config.toml
n_head = 4
norm = "rmsnorm"
norm_eps = 1e-06
positions = "rope"
optimizer = "muon_variant"
beta1 = 0.95
Each number is 128 + 32 x the weight over its row's rms, rounded and kept within 0 to 255. Layers, rows and columns count from 0. Numbers have three digits each. The size before them is the row's rms in percent of the matrix's.

# down: layer 2 MLP down (transposed), 1536x384, rms 0.0547, rows 502-533, columns 0-95
# up: layer 2 MLP up, 1536x384, rms 0.148, rows 503-534, columns 0-95
down502 086:094139103145149180144116141097133123134082125125101113209154178142145153096157141202129108141153137117104110164148124193121105065115079188102138121130172116088180138117146089179076159151041148169156127112126064151097113160082124093103099157120121123144126137149122119141153161060175140107
up503 101:120120153096190097255083099124087109111103123145083123120074137131153142158062158062085118134137140129125113112119136159115137146060176157135116099133180104133116096143091227062131156157106170172127095086103117103103118167168124123135094121135094079226077114041106146087146173173133120145
down503 092:162125093139119167176120122126168158165104116173092142188129142149147115150153128109137130126094177136131153145123165075115143061082055072123133131182129147086127164128157164152119125108158138122036120081121195095129067128098155169218175099149088142157138138099120142124077167102142128107
up504 086:178150010168217138092220010122097119150109123132165134113064149087151064091169148091046179148146107128097107121157171144207177139138081074109135159140115143075143166145204123152121154168104066173105111176076140122101144066119127104132118153116150135158128155097143060156141105126193090069
down504 082:097113144088066163186046190228131102169132183115132183134052139136131147089116154157131132087157125126142141149114149165145147104159079078128138123141077079154094093117096088107169091141186150132123070127124143124103124153108076128125123148090103179101143172136121154145124151120112109169
up505 090:098098150170139119125133169157125088080096080122164166146109114116114108059117094143143103133067128159108100129143166121149135123118074119203145184138120152074115136100106107101065125120103118184146118143138147169187049134127130145104133153235169134110093151143157093151116113098073128147
down505 106:156153158113094156120119120134137174100123107122157143142099077078105094130187070181096091109143094120140115117132116131158142155093090149121192136182124170124111175110097131094146205114150116146077166133184134154163115147121146137107148122157121164093127204091161114155136110134116121137
up506 129:075117147156167143159049080163111099113151131114129066078108143145131146041130095105142144136139124147109147119085128125134106098148212127116185150136077097136140114140090125067117219157092133167161121148110132117098133135161133089127148179115121149079133107136114083165144061150107109150
down506 123:161141148146097172127094091168153179161163164059158183150093140108130132137121093114167118180156135128097173119175217157121122099137117145135120083074185192139071070175189133131141180114136102133080128109116108204118102120099146137196120163127164139054097129131091144132104122121131092157
up507 102:127112155152128126116156114136136118083136237098089108125149118101096099107174172054168091143103109050108139179051177078120136144139143135123093152141137151084071131128098094158171121177141158145090078132069135133064085108153159142112107123149108132133139117147153112109126124158174172057
down507 102:078154107091173097115092128156133096089125126173094133156117150101145131082139121100137114148170145172112121101124149137102075148140156094065159155129123172138140161104102105102092163145159145132114159094077123103112128060192101133141166145135119085145120160115146088111074076145072156163
up508 085:092114098149160097056155027085149166176143138157155104140153108122150110145090166142101158131106131104130145049141123143119128195171120129153145158175109151132128140148161095102120097124111142173136190118103110117124062067147132147135119131135121170136132163103130139117098131126075148118
down508 084:134109165127090134145077206212084075072176162133100143107096112141116117051125088127117109120174144187163095121118113190141137116127180168166089073097100105144181119102064073131172138087220107112164155130175172134129142170126104094093159145115099063114116119153094150185131147149121106167
up509 106:100112199052135147094170092078110140162109146123167125147126140105111131128151109133144111163166189158137118145130127113103119126099079154088146164109134097140132109179124115079145157144163071141144148138166141116147067156105103080099128154137152093175075089164123094083127111090102140116
down509 108:170146148119115137126138123161120079151198114151105110149129107198074133117125130125135089134173135145128159047185063133134143178156109101136081206134170133115136171147133177146091111135174138124158168109142201076123177136148150119131147049164133134070142115119135079150146126098157186136
up510 099:164154150122137133124089160128142109081125105108151095138135133129081176128146112135152183201115157084168085125151118098118117136180127129158136128149091111086052089101142143121151099105201142154094100175112133138148092144096142141096156135081119130101097148090169119017115089130132149134
down510 106:104122115137094103144099121128136099109111140137102154095186120167180143108157128157126112137154121087145104144130124121122160111117164132133115074176207155161092152100082154109136108097111113125127128142099117151092110145163124166093103214085076137053124222105097076055122115148157154127
up511 100:176181159140123101087136117109182172162120097130096082106142132107132154174122161051139080153144132122171110111068135037079186155070133120150096135138141157142128091120105096116100086166111161131134087134087200123116162113155217183108121131114131061135111118106124138173146141118067157164
down511 098:101107082143067152093096149167083101101049115122084101162137125146140152085156133067171138113140206074152130118173111128172116154134123117125165105136174110133076145138158151128143161104165119073076160094143145099133108088148094133042134204174159124072127116080121148133143133152135094118
up512 108:065153140129166130109120078148080151145204135211150089154135116118167195092176103082167126148157109146133134121138134134124118138165132000152101134106102087185105120137150119141126129120101055148167125000102119047045129153146157141146127143099098036084075115133105148176097080201117094137
down512 103:157136098100100092123082122119129192146107185119150125139202180082131136176122167136145105132146076182139134110157124137137131097130158087146042064103094086138085128137096125114132114139119084126118113089137116131156140155115103166160147101149103175132099102204122173170163147146108118124
up513 032:148068097097148113091126159088078055107119169137127148104107142146170117047154080099075088150128099122146136154178153096095124112078138069114089065148144110074163154084140108156137116108128147119139107162102134173163094130094170130048136089171077159111119177119119132136160134102151053121
down513 042:115096145159054163069138168084132118140113108146094083143179088166093157144160128117145149137129107165086083146116177088119136132190088183147063198138121080163044133146138130131168128111118122109173110127118132118189134133112153122053089143108138139095156127167085061132109128138129135194
up514 109:176125153132115129115143137170166151089122222115110139137068073158112155065082098126119139158133142058136114093105175136087147073142115129152145151134125095127103156115133107139133134170106099116147121116092136081059117132147130111123124116111138138096130121117143142121118146118168172189
down514 106:110147133154112165118194140119110118141125113118135130118137092097129138157084155159189163146183159112137082162115109116127119141181136183082152147097174109193108123141136085074156134146143081101160112176136161121164141073083132100075169124126144166178161122146102091171154172098094122113
up515 088:094154176077066153109042153180157099107101124137086115095127163080125104169173120181116153149115108143176158113142133176087114114113125100190122128079119064135124181140132143163122094150160064111090111154166139171095148151161125133091123137120119143138141167095166113094139128168122144098
down515 095:148114136064119057122120135111130110139131152110127153150155138086088095133150120140198170128109181087158147107151165137112100081101083171170157163105122142144143088073076140072137199123062120171099119103125111121119119132104104105120098113162177088162109102197091103135145126132098138140
up516 089:163134119144142106126096125157155145130115108131047102054128100117102066161153171147137138129113151125190069140078126095151125120116062104155123096134143157185077119161171119124111116161126156180104187176083115168152193082121094130174136101124124147063120137109173162151107110168129130063
down516 087:135036133165140174079133170099152146119039108143126193112122136085192169098127092141123107127132132129172125175143123150143146166148111111127188230049164100101146154144160132159084065103134101120140129111128077158149139134145096111143121103147103157141174129150141086064151082105187081114
up517 114:121109080153117144163085162143149107178203187063046168018114155108163136154153113136187164112144096135185127125132107085145119119129109131143147152165174153133083166043162120119139169156113138104166104112153121051108117113145147060144140093137126143103095164157108146127113121218100143139
down517 106:178119120117117145094197110101100109168173139133091118087119133093090161132134138165128111109118165112165118146095138124149186124120155091107104102125140163046168127118128068124073124146143096163053150084129130161138055130133114127095132119156137181090142108166103148106044159166083110121
up518 099:090173119209135103096141120159142198124134127109077111106125135073127112137135120169147107115093118126110158121105090112088106109105144119135113104167083137146088121109122150159117133154124140110107157154156122085136106144082189186052120138092127106136155109168086135162107041119105096160
down518 103:131123126125110137141085145159090159082076156112154092128152157110112127156104078139162118151128057158167116139082138206046089172129204149122115175100151097191121090111154045152121129139094100132110158146128132123164062117152125115073153097183129099150091134075111137136111063093105115130
up519 102:133107144161144117115138145128129149100102146097169094071174100128168107099148170123124136106143139144143210124123141097118146116107148123104105128144176093089121139164188156111141135162182179062161171109067131111147120068113142117178119134132164119146147069123125076105136110160113122129
down519 097:180078114103072151161124134087109169124138145113162110136118152148115126087128169104132184109093166161122153197120181109142090082084098125143089149087115125113176149148129111134115130135103188149073095099146140099131073130086138150187114167155160185194217125115098085146108079145113119129
up520 087:025045197158110119183163131124081155078183184112126156139104123132103098096131157122008116080118056127137176166095105127131135089136148137132107206189142140113129134150115165131125128134173118113188069109093089087098124098109151121075158118135140174105118145108150177129193158102087154109
down520 082:135200169074159135119120118094126157084143126073122154157146155117150124082174092146090186131119076062111131135149160155094090115087157118147130086097091074080138137167171108124149155156147106118132130121112115107165105127157183106030199062127125133156141143115142112143116116170097125117
up521 091:103144166088188140069223154108137085128138108145145071164154162085082142098126156145104165109121120131128119125101155129127134168167117094118057107142090158149122137140112155142109121130155160134101114083107094114124118105152146114071105180118109138245067147091182143121146111120140106161
down521 101:176116163101091131127166194121130175117145115151109095129115202096133106199156125148130086123072123139164125100103123141148210132085109150111119151186114089183135121097162165156145147166086130010046120153119088145083104171119124159096137141091071136140122180108141112152165110230135089178
up522 089:101198190105110136135058188175120114110110137182168159101086111142126156125069175154134125071151174145164121081141175134089141095139107146151114147185122104123208052081123187093148142137117160133160119122124158131177136087159124076143138158121152097159153131143105095169116156111155120120
down522 077:138126037097166161205169114044105188121162114125160209107155119119138120158190111116138121173068130154109088084130162173163165164190082104114139104167076178078141134147143122117150109183107099142123093119055126106159097142121179125193104147119156161158121130138090128138120173124166118176
up523 106:117155147161070174138140117115110072113172124139114138040124135152189127101145096082177142085150070095110119153123138129151107118113125091137146116109083140176127137143143135138101145145095087100135098124126111139059111163125178120144124148121077129103106121082098156142122095166124141093
down523 115:110132116113137112122127090131144132073099096130100111106190222094174104159079141123123110171127143109191139174110126114144109189134139115123080146141130061101123111123110141159120147067103130156154067126138101147135101099155145180096092154093206183116175093124096085118141140162078138143
up524 103:086104166077115153111122133118140152146127142094145145167169072135094143159142104102113070141140039125115132191122137143147159126134134101157062111103173167123087121195094140103119115079135119138160113165100123103162072130156114197093136114099124154164152135166096104129154107119109143117
down524 108:155137146122167106145121135102134114140120124123185126140134083102096157118092153101108103127134126189170099171089176142093070069123149121105173131094168105091169122139135103118146111114099038124108137130138051118132119113112132140118096110070138070103129175174117135100124129126111196192
up525 102:180109089186168113083148126147132114099095108164140121211127155119113111162051086141177150114114168122079145136101101159153110154140105215154144117097135117142082158158097098146114103156119094181135121191127120144156111227157135162121122177090134171125073169103152146162107129157144136169
down525 102:116114136163141143140131145141116110161134146118184113135116140094126141100135102167139133149102140143089161122105102148068069119121136161150166102102094139151123101199094114062152126130123138187139142130149063144168187180174114186156137124100157128138124090113105169116125141157154112120
up526 086:161139123119112152077122213151108141155076096150148132129098100135097117106149118038000181144123128127124152127089154135123109178148124153105197071077107109149121128145131116141071173165143151181170159118113118164128138118123076094090183128160120117104114176184133177103079113135142097129
down526 093:074119139097121116143119102102153155105109143127172154083145092109151122087156197140113098122106118143135124193116115098109157112183114054115117144122104125070138109118115136136105128041164104113167191098109181117109094137162133084187192117145150130152111042169131143070099163135119114157
up527 109:146141164110186120173137132147148114118111159163114069080121034105132089118109102173124153070153085127129214110159109102124108187084127106115176016176134177167197134241136107105104146131113137101092097186169151140102157109103130077108109098095108159119158169099148062134146074180164127066
down527 109:129169129153158135134130121147135143126124132076106099129116160178100138113094129103115106161122102093159165149196054182145126131116115129144088142091148066118179119133097157138116169123100159142110221099063094085146159164140131098080097104167097140158141126208129052132196103103112141100
up528 097:127134133108084091137162123141106164096151130181155165108144091203131168061187150121154075142108135127174138142118114166186152127104130117153075131165129148141154136170107083174107145137148112143110127146140167159111102117007154105164163180144104120117118106174107115073130113110134074110
down528 098:164098100110139136141147146132156095155151086162066177121126126192130137127090098143164141150073133091076096091101128059139116126126156117130171162132081162165109092101139089140094093090189129096143174184137119118135134092142102130165110117061147143160144103126085156092150143107093127121
up529 113:126079115130151148145142142123224102151102120112145124100128148220094072164155093099105132152054110127133171093135144123102089109088111103162135156149183154125137110172133141166098179189186166153096141121138070130126078136177100131149102120064146126171143120126179182149144115157133111143
down529 096:130130140149082120112129114140139162070183191141140114158153140122113102118157166109066125163111181070099165113124110134149168071142093121084113116121053097139138136155165114140111099070074116174154202160124133115101092074125110072060114155107151147113097093096070139076158136152118118126
up530 109:162122119108095094143126070084146141185186141128143164121106095195125099094164117143113144237131113173146174174148126160137112122193079166118099128087139104124126142135150107136127115125104143124126101092121162157141107139149113070121090171106105155119085115141121120163173086097104120104
down530 101:139129133134098165102088147118115121082100155201130169163183084131066073181159118119082167200110078154115142146121113118123184124108128170096092134101095122126136185117148035165102096113096097132099127148121097141115093121102169166089117135016136133196095097190162057135179145160159159152
up531 087:109121163166185154015121120172097104078109122118104132116086135128153127115089129115057131102152081140117162133053157132148147129187062083087233137123150147121097091109098150110126136154122146126130104120082101128084124134152131127149109165166152088074118142107105149117061160126115126126
down531 082:175169048127147136185169193075146197120149143090176123170147082165103132145118178174110077119087088095127140151136132101129095144105178141167103123098119185153081163127172100190133134148146117103116111103164119155129176132096124152194150152166084139128133108126156128173133097112101159091
up532 093:152157150176121158110128094093107119094142186175117141128141162109120150125109129118161072175131058078190112113164107201092149142138162104127103117109092116149107108161113141097162127187154131161150154087132100169128096111038219126114176083172116139114144115038146130132113176113124163151
down532 101:192124120100127118100103136141069155127144172144092161079077049176155148123165103135100090168088144081125097109147157204145136139192183127153156141113115114098049102149147149139104117094153122095127120161101117111110108140103124174079129122141133168096122106109100153080143087098152141171
up533 106:151156152126131073097119113108102101121092107212088071131112139124132092116135216173161064124169169145127081116120146177117105143118166159107145144175126149110094128126082140117033190116164215131158154144119074159137122116170168147162116110103128157178105157111107120091129103090116169130
down533 108:132153120134141158135091148158161146131155141175165133140101092110143184174073093129176097161101130119132096149158197168094104062108125118161120134140198087146177143182197132093153093097146088090133071097135149111092126106089138139132110156074212124215109157150119145160200084118077125062
up534 110:070133118154118142106116141154164142110099188128149115085176151084120080140155121110165125106117149136127112119125104131137142132113088117139071173096117137113213098153192091171095128099125122123075134101062154139113119140121132117108091122070168066125185132161174120109117148091142152143